Part of a small language model's weights.
Size: width 128, MLP 512 GELU, vocabulary 2048.
Each number is 200 + 40 x the weight over its row's rms, rounded and kept within 0 to 999. Layers, rows and columns count from 0. The size before them is the row's rms in percent of the matrix's.

# k: layer 5 attention key, 128x128, rms 0.169, rows 52-63, columns 0-127
# q: layer 5 attention query, 128x128, rms 0.165, rows 53-63, columns 0-127
# v: layer 5 attention value, 128x128, rms 0.151, rows 0, columns 0-127
# o: layer 5 attention output (transposed), 128x128, rms 0.135, rows 0, columns 0-127
k52,110,182,243,193,222,267,204,168,181,202,149,244,182,220,208,219,200,252,217,224,282,187,180,235,252,279,241,205,111,188,168,209,218,235,175,188,272,180,229,164,169,189,146,80,156,188,255,221,223,198,172,206,261,223,229,122,201,240,249,266,149,236,216,160,175,257,174,165,201,290,216,147,260,175,167,222,239,130,217,172,133,162,203,198,155,205,184,203,185,146,228,207,212,195,193,208,216,221,208,217,275,219,166,158,142,210,205,230,239,158,173,240,214,163,130,175,222,262,288,148,143,199,205,159,167,246,246,147,188
q53,109,216,240,227,238,227,172,157,176,171,181,216,224,195,194,134,219,212,276,183,193,207,240,203,261,252,134,161,186,233,223,236,252,133,198,190,226,207,193,261,223,180,196,157,144,208,222,154,180,231,251,266,266,198,258,163,261,157,236,255,228,170,220,142,228,255,217,173,217,230,178,179,224,196,233,139,147,210,210,215,169,204,132,194,238,153,153,209,191,287,163,210,154,176,195,177,197,191,206,248,236,194,170,155,32,286,236,222,254,183,231,204,175,198,197,174,162,129,206,193,171,168,217,272,122,247,204,229,233
k53,115,287,263,210,251,202,196,136,130,208,208,258,164,234,223,186,182,274,194,162,196,154,213,216,201,193,161,184,212,174,329,178,208,183,208,190,207,242,180,171,253,155,200,249,131,128,219,171,191,210,253,206,215,252,245,169,197,255,216,211,255,169,219,226,269,215,146,224,207,291,244,187,238,166,222,192,161,214,231,198,219,206,353,277,262,191,212,222,155,158,170,212,211,152,168,206,227,193,209,199,209,301,228,180,164,161,238,198,256,262,157,165,259,186,218,200,198,214,193,182,178,211,194,244,170,182,233,221,155
q54,099,194,212,195,150,208,148,193,268,193,170,241,224,199,163,192,162,158,166,249,169,219,196,159,146,160,200,197,173,236,177,170,199,247,230,226,159,128,212,153,164,145,238,149,161,198,190,205,213,196,209,255,171,193,311,211,99,174,165,259,179,186,240,253,180,144,163,236,167,217,267,174,226,167,225,186,166,173,236,136,199,320,225,207,175,121,309,223,210,237,153,177,185,192,221,228,233,171,175,186,171,189,168,221,304,172,278,226,238,295,213,212,205,202,171,162,189,169,155,205,177,190,204,188,173,257,175,146,169
k54,102,172,259,240,171,211,130,152,232,164,218,140,230,181,165,159,174,181,231,274,154,218,210,212,178,170,194,231,191,243,183,197,199,202,290,240,175,235,181,179,212,176,208,208,243,182,263,203,180,170,320,235,233,207,261,214,138,202,128,170,222,280,216,161,214,166,284,192,236,122,239,143,220,112,123,243,218,157,159,205,135,175,191,181,173,185,234,201,247,246,223,221,302,218,234,164,243,261,169,230,216,165,166,201,224,177,115,167,202,258,187,167,188,207,212,199,211,239,228,209,232,280,213,219,164,235,177,207,239
q55,093,229,184,128,162,276,281,226,242,188,277,204,201,123,221,186,178,186,266,202,254,153,249,181,242,196,224,132,152,150,223,205,178,227,143,299,124,147,152,208,213,149,129,204,169,209,210,218,161,151,182,182,229,169,199,214,313,146,196,193,232,243,183,246,218,249,211,192,278,181,240,181,180,200,142,149,212,206,220,172,275,203,255,242,202,189,192,177,218,233,227,170,216,234,251,201,225,180,245,207,149,210,212,233,226,290,191,200,155,170,164,221,158,171,182,212,173,219,207,218,233,257,122,255,167,190,159,255,222
k55,098,149,196,104,146,187,176,264,166,207,295,184,205,172,209,250,139,226,237,249,162,209,234,154,227,153,286,185,226,200,252,227,188,184,152,237,182,197,180,252,198,197,176,259,141,178,215,217,200,122,180,154,208,133,207,210,140,227,254,149,253,162,156,289,124,236,225,207,192,217,207,257,103,155,161,216,231,274,216,132,199,200,199,245,220,162,181,214,159,263,216,160,160,220,178,191,236,187,270,246,176,241,147,238,235,235,198,206,146,236,206,183,203,228,118,203,255,234,183,223,183,228,219,213,196,163,159,174,219
q56,094,169,141,193,129,242,158,164,150,192,191,143,252,181,243,192,213,187,185,247,118,190,213,151,140,224,186,248,158,262,146,186,173,185,199,179,167,203,190,248,192,231,182,240,214,180,183,297,161,241,180,200,156,206,169,209,195,234,227,227,207,219,170,184,201,205,236,240,118,245,229,202,186,191,192,186,202,210,151,209,200,170,216,220,216,250,211,226,167,289,233,273,179,240,175,242,189,260,193,199,173,230,180,222,267,202,146,260,122,269,231,129,242,91,233,220,213,209,255,231,215,261,171,280,210,323,188,248,191
k56,095,202,125,199,166,178,108,193,185,240,174,237,264,260,119,225,180,163,179,247,138,215,204,192,173,208,205,193,286,272,194,225,211,186,234,157,183,174,212,180,149,260,195,110,205,167,252,205,200,245,110,179,241,194,139,252,240,302,204,221,202,153,233,174,191,242,253,250,152,153,189,173,182,247,204,145,184,181,145,207,139,182,199,223,222,261,167,199,139,114,190,191,264,236,191,194,177,199,196,189,192,148,201,211,191,290,188,187,187,216,217,202,213,168,219,191,126,215,181,255,218,235,109,251,232,202,268,203,201
q57,102,167,261,225,190,254,221,209,196,221,238,243,270,216,220,200,192,192,106,236,205,210,246,166,261,205,153,191,216,224,170,238,205,235,235,210,139,167,124,189,186,247,153,176,142,218,204,226,205,190,265,236,192,213,172,222,206,177,159,250,219,204,180,161,223,162,223,198,224,201,218,169,196,182,148,211,182,185,203,264,238,203,223,171,184,229,254,230,348,244,172,196,186,203,218,220,243,192,200,218,166,242,229,253,225,292,150,157,234,242,215,183,171,148,249,154,271,99,260,158,264,244,161,254,319,200,170,171,180
k57,107,196,153,157,194,193,223,229,159,219,214,223,205,226,254,198,161,189,205,172,130,246,218,158,145,171,214,185,204,253,176,188,148,147,235,208,176,181,165,283,271,265,151,180,261,202,207,267,146,146,164,134,300,235,187,259,179,207,226,247,207,236,242,275,108,232,215,207,202,156,228,169,164,136,197,201,130,114,254,195,135,256,195,217,271,153,166,194,197,163,265,201,211,248,257,261,187,195,248,223,213,214,209,230,128,245,214,187,212,231,156,130,207,244,240,210,215,205,238,208,254,243,199,190,221,148,200,204,206
q58,096,239,173,191,284,172,237,224,224,145,206,267,189,170,267,167,222,251,190,205,238,205,199,157,114,254,154,206,196,131,217,194,125,229,239,177,193,230,234,140,221,168,206,195,215,196,121,200,197,242,179,244,206,215,199,203,232,310,163,202,192,183,262,152,197,172,198,225,278,201,209,159,154,161,187,266,167,196,237,260,253,129,214,147,181,199,230,237,200,208,182,185,247,169,200,234,202,202,157,236,246,253,171,225,142,186,205,151,201,125,111,254,227,204,144,138,136,210,215,235,163,202,140,261,143,245,219,171,140
k58,094,217,284,188,226,272,187,207,180,209,240,142,204,201,182,145,125,244,235,158,200,266,187,148,230,218,231,97,175,191,222,239,234,184,187,207,262,164,269,273,179,194,197,178,104,168,190,64,194,209,184,240,198,157,176,173,196,218,206,210,158,224,239,130,166,239,184,180,267,171,235,212,215,182,151,209,178,184,234,207,198,178,163,227,181,167,235,219,113,198,175,177,192,160,224,131,196,130,211,208,184,159,201,237,148,133,206,178,208,180,246,147,143,223,202,221,148,231,162,249,235,189,189,224,307,226,153,236,227
q59,101,241,178,212,232,234,197,182,219,184,160,259,157,231,187,181,273,209,250,234,152,120,183,225,141,151,198,193,191,149,293,176,192,186,190,202,160,166,169,204,187,192,170,169,201,119,165,257,246,203,166,182,169,198,162,130,30,259,181,159,242,200,199,214,136,211,242,171,230,178,156,176,116,248,260,170,203,207,226,225,157,211,186,228,252,257,229,232,252,209,188,257,227,213,258,183,140,151,123,215,219,183,220,258,228,157,197,128,217,219,161,170,129,209,187,197,240,196,244,162,185,199,171,184,196,200,241,213,241
k59,099,221,209,132,208,225,120,162,275,236,185,200,198,158,197,214,227,174,293,213,127,168,204,217,184,277,169,247,200,227,213,275,174,220,180,170,208,101,188,202,245,282,165,162,135,134,218,242,165,199,212,187,213,189,184,196,173,99,140,196,186,205,196,216,270,178,259,181,234,177,204,223,206,216,225,193,247,149,172,240,149,200,160,210,233,153,205,240,94,175,224,152,76,182,172,169,185,160,167,166,223,145,263,158,227,196,115,188,194,156,190,170,176,211,230,159,178,148,206,214,187,179,209,220,239,224,215,173,167
q60,086,192,230,206,221,220,193,254,197,253,222,233,220,234,212,224,210,225,207,145,179,209,179,266,199,215,183,169,158,251,116,212,243,180,255,112,165,219,242,237,190,163,166,200,207,210,230,188,239,193,220,142,190,208,165,159,170,220,248,237,181,197,224,186,98,226,223,256,174,226,239,263,174,193,178,137,224,201,205,141,149,182,184,220,258,237,205,252,219,202,121,157,159,128,144,141,181,205,222,88,228,198,264,262,203,150,248,164,182,176,255,229,198,130,217,157,166,165,229,152,222,158,112,227,306,172,230,210,242
k60,097,220,293,165,261,207,208,209,167,157,191,225,140,166,189,214,274,267,152,259,234,155,246,189,192,195,225,125,207,235,166,227,225,157,187,205,231,270,155,223,210,264,217,168,238,211,191,276,270,242,168,101,202,196,179,172,222,185,174,257,165,171,185,215,179,288,181,249,246,229,228,197,197,177,198,188,236,148,263,259,225,217,192,122,191,190,205,186,168,252,209,232,230,227,234,221,212,208,179,185,272,114,275,200,243,199,197,173,168,160,186,195,160,190,247,150,185,215,303,169,179,118,204,209,211,252,224,134,229
q61,100,158,202,179,177,206,240,211,182,205,210,226,163,252,193,157,198,187,219,231,144,126,220,188,255,176,186,181,217,175,273,153,207,218,176,236,218,134,244,266,207,171,183,186,198,154,172,206,212,153,269,158,179,193,182,200,181,205,141,251,150,124,159,163,168,195,220,186,225,163,168,235,235,148,265,203,108,215,181,191,167,204,198,209,272,286,196,123,201,179,208,158,194,166,195,320,301,149,167,219,147,127,180,221,274,128,174,170,177,172,191,210,266,307,214,201,241,144,178,158,152,198,187,175,205,209,183,226,215
k61,108,187,192,177,182,192,187,211,202,137,237,202,208,224,292,190,193,133,209,174,134,188,198,161,220,134,250,173,115,149,249,252,137,216,216,229,186,245,134,208,224,208,189,206,235,268,181,179,109,223,265,217,188,208,163,251,215,226,223,132,161,240,153,212,184,192,223,233,194,166,146,205,249,207,229,209,182,167,193,208,252,293,148,222,237,203,170,257,193,151,210,249,177,156,161,189,257,200,202,172,234,231,100,210,227,159,154,185,178,165,194,172,244,228,190,233,82,140,206,223,195,126,194,214,194,211,173,179,315
q62,091,228,191,186,167,133,262,246,236,214,206,236,239,177,194,183,160,199,205,125,241,197,196,216,221,276,166,188,153,170,191,178,197,169,184,120,194,190,241,159,97,218,200,210,210,162,225,207,243,223,184,184,165,172,205,164,165,211,213,176,94,200,244,178,171,263,253,101,238,164,210,158,211,265,255,208,166,205,156,129,169,211,211,167,167,244,162,218,209,238,263,195,209,181,108,209,280,236,244,199,230,208,198,187,200,279,148,189,129,228,241,221,276,144,226,162,189,234,197,195,200,173,161,276,148,216,287,228,165
k62,096,286,170,191,281,206,222,211,225,207,240,167,171,184,175,196,176,242,174,133,190,131,161,239,181,199,211,224,256,146,171,217,213,218,155,143,153,265,193,237,205,162,231,146,133,260,237,183,200,167,236,203,159,196,247,186,164,190,195,204,161,255,259,168,205,227,199,152,138,202,162,264,210,193,222,216,187,187,247,177,165,249,153,168,252,207,140,211,110,224,164,232,193,158,223,201,145,173,180,147,194,171,153,260,135,233,230,169,288,234,266,250,273,186,162,216,164,246,201,212,217,186,174,171,186,167,245,108,303
q63,105,199,195,207,274,229,183,168,146,183,155,137,226,294,185,295,203,247,118,183,218,230,198,131,163,216,164,192,249,220,247,219,177,205,172,199,235,202,232,195,194,119,220,172,215,164,209,200,240,178,135,134,212,228,240,188,177,269,238,189,137,243,134,196,234,275,152,226,145,198,192,216,177,218,281,179,206,200,239,188,207,187,119,179,201,187,250,153,206,162,230,258,178,174,207,195,133,165,230,158,207,214,231,314,191,251,186,120,262,210,175,279,204,236,210,192,233,223,266,157,178,158,185,183,221,252,196,179,239
k63,107,181,210,268,263,253,159,253,218,174,182,260,163,175,258,154,197,194,161,300,188,176,260,192,166,245,186,223,158,191,191,182,179,186,196,199,166,212,148,199,180,206,253,248,161,197,205,144,215,186,159,207,199,218,248,180,185,180,176,246,91,270,139,192,248,218,198,229,169,204,208,214,167,175,169,262,241,178,198,115,210,157,166,177,175,214,267,215,128,213,257,254,152,116,197,201,188,152,147,203,188,257,274,232,198,268,226,170,208,163,161,137,264,222,199,169,218,241,199,168,172,227,177,98,223,235,251,276,194
v0,093,185,197,268,132,226,197,282,201,203,152,207,164,212,248,178,192,195,249,201,229,65,183,199,224,200,261,165,233,146,126,282,115,227,186,147,183,249,132,160,179,224,211,258,140,165,213,182,243,179,168,229,209,161,279,155,221,252,194,188,284,209,152,216,215,167,159,185,197,157,223,242,145,155,233,182,282,225,243,204,139,239,158,179,246,228,202,218,254,205,208,201,211,243,199,264,167,272,178,179,171,186,176,198,242,232,249,182,193,277,219,189,180,232,183,230,144,149,218,245,185,160,193,186,197,180,262,197,188
o0,109,170,167,192,252,167,180,106,211,146,191,210,173,195,219,150,206,225,198,280,177,247,139,237,205,143,144,161,187,220,199,154,200,202,248,154,142,151,194,189,245,215,205,227,201,142,153,195,125,177,197,206,168,181,129,174,266,260,205,253,203,263,253,185,167,172,186,187,160,218,226,199,257,192,164,221,171,271,204,157,215,136,199,157,185,165,213,226,142,164,123,133,177,91,223,134,168,151,240,230,186,243,199,182,183,127,203,214,145,175,223,118,185,166,191,148,308,191,158,203,210,177,243,160,172,200,230,206,184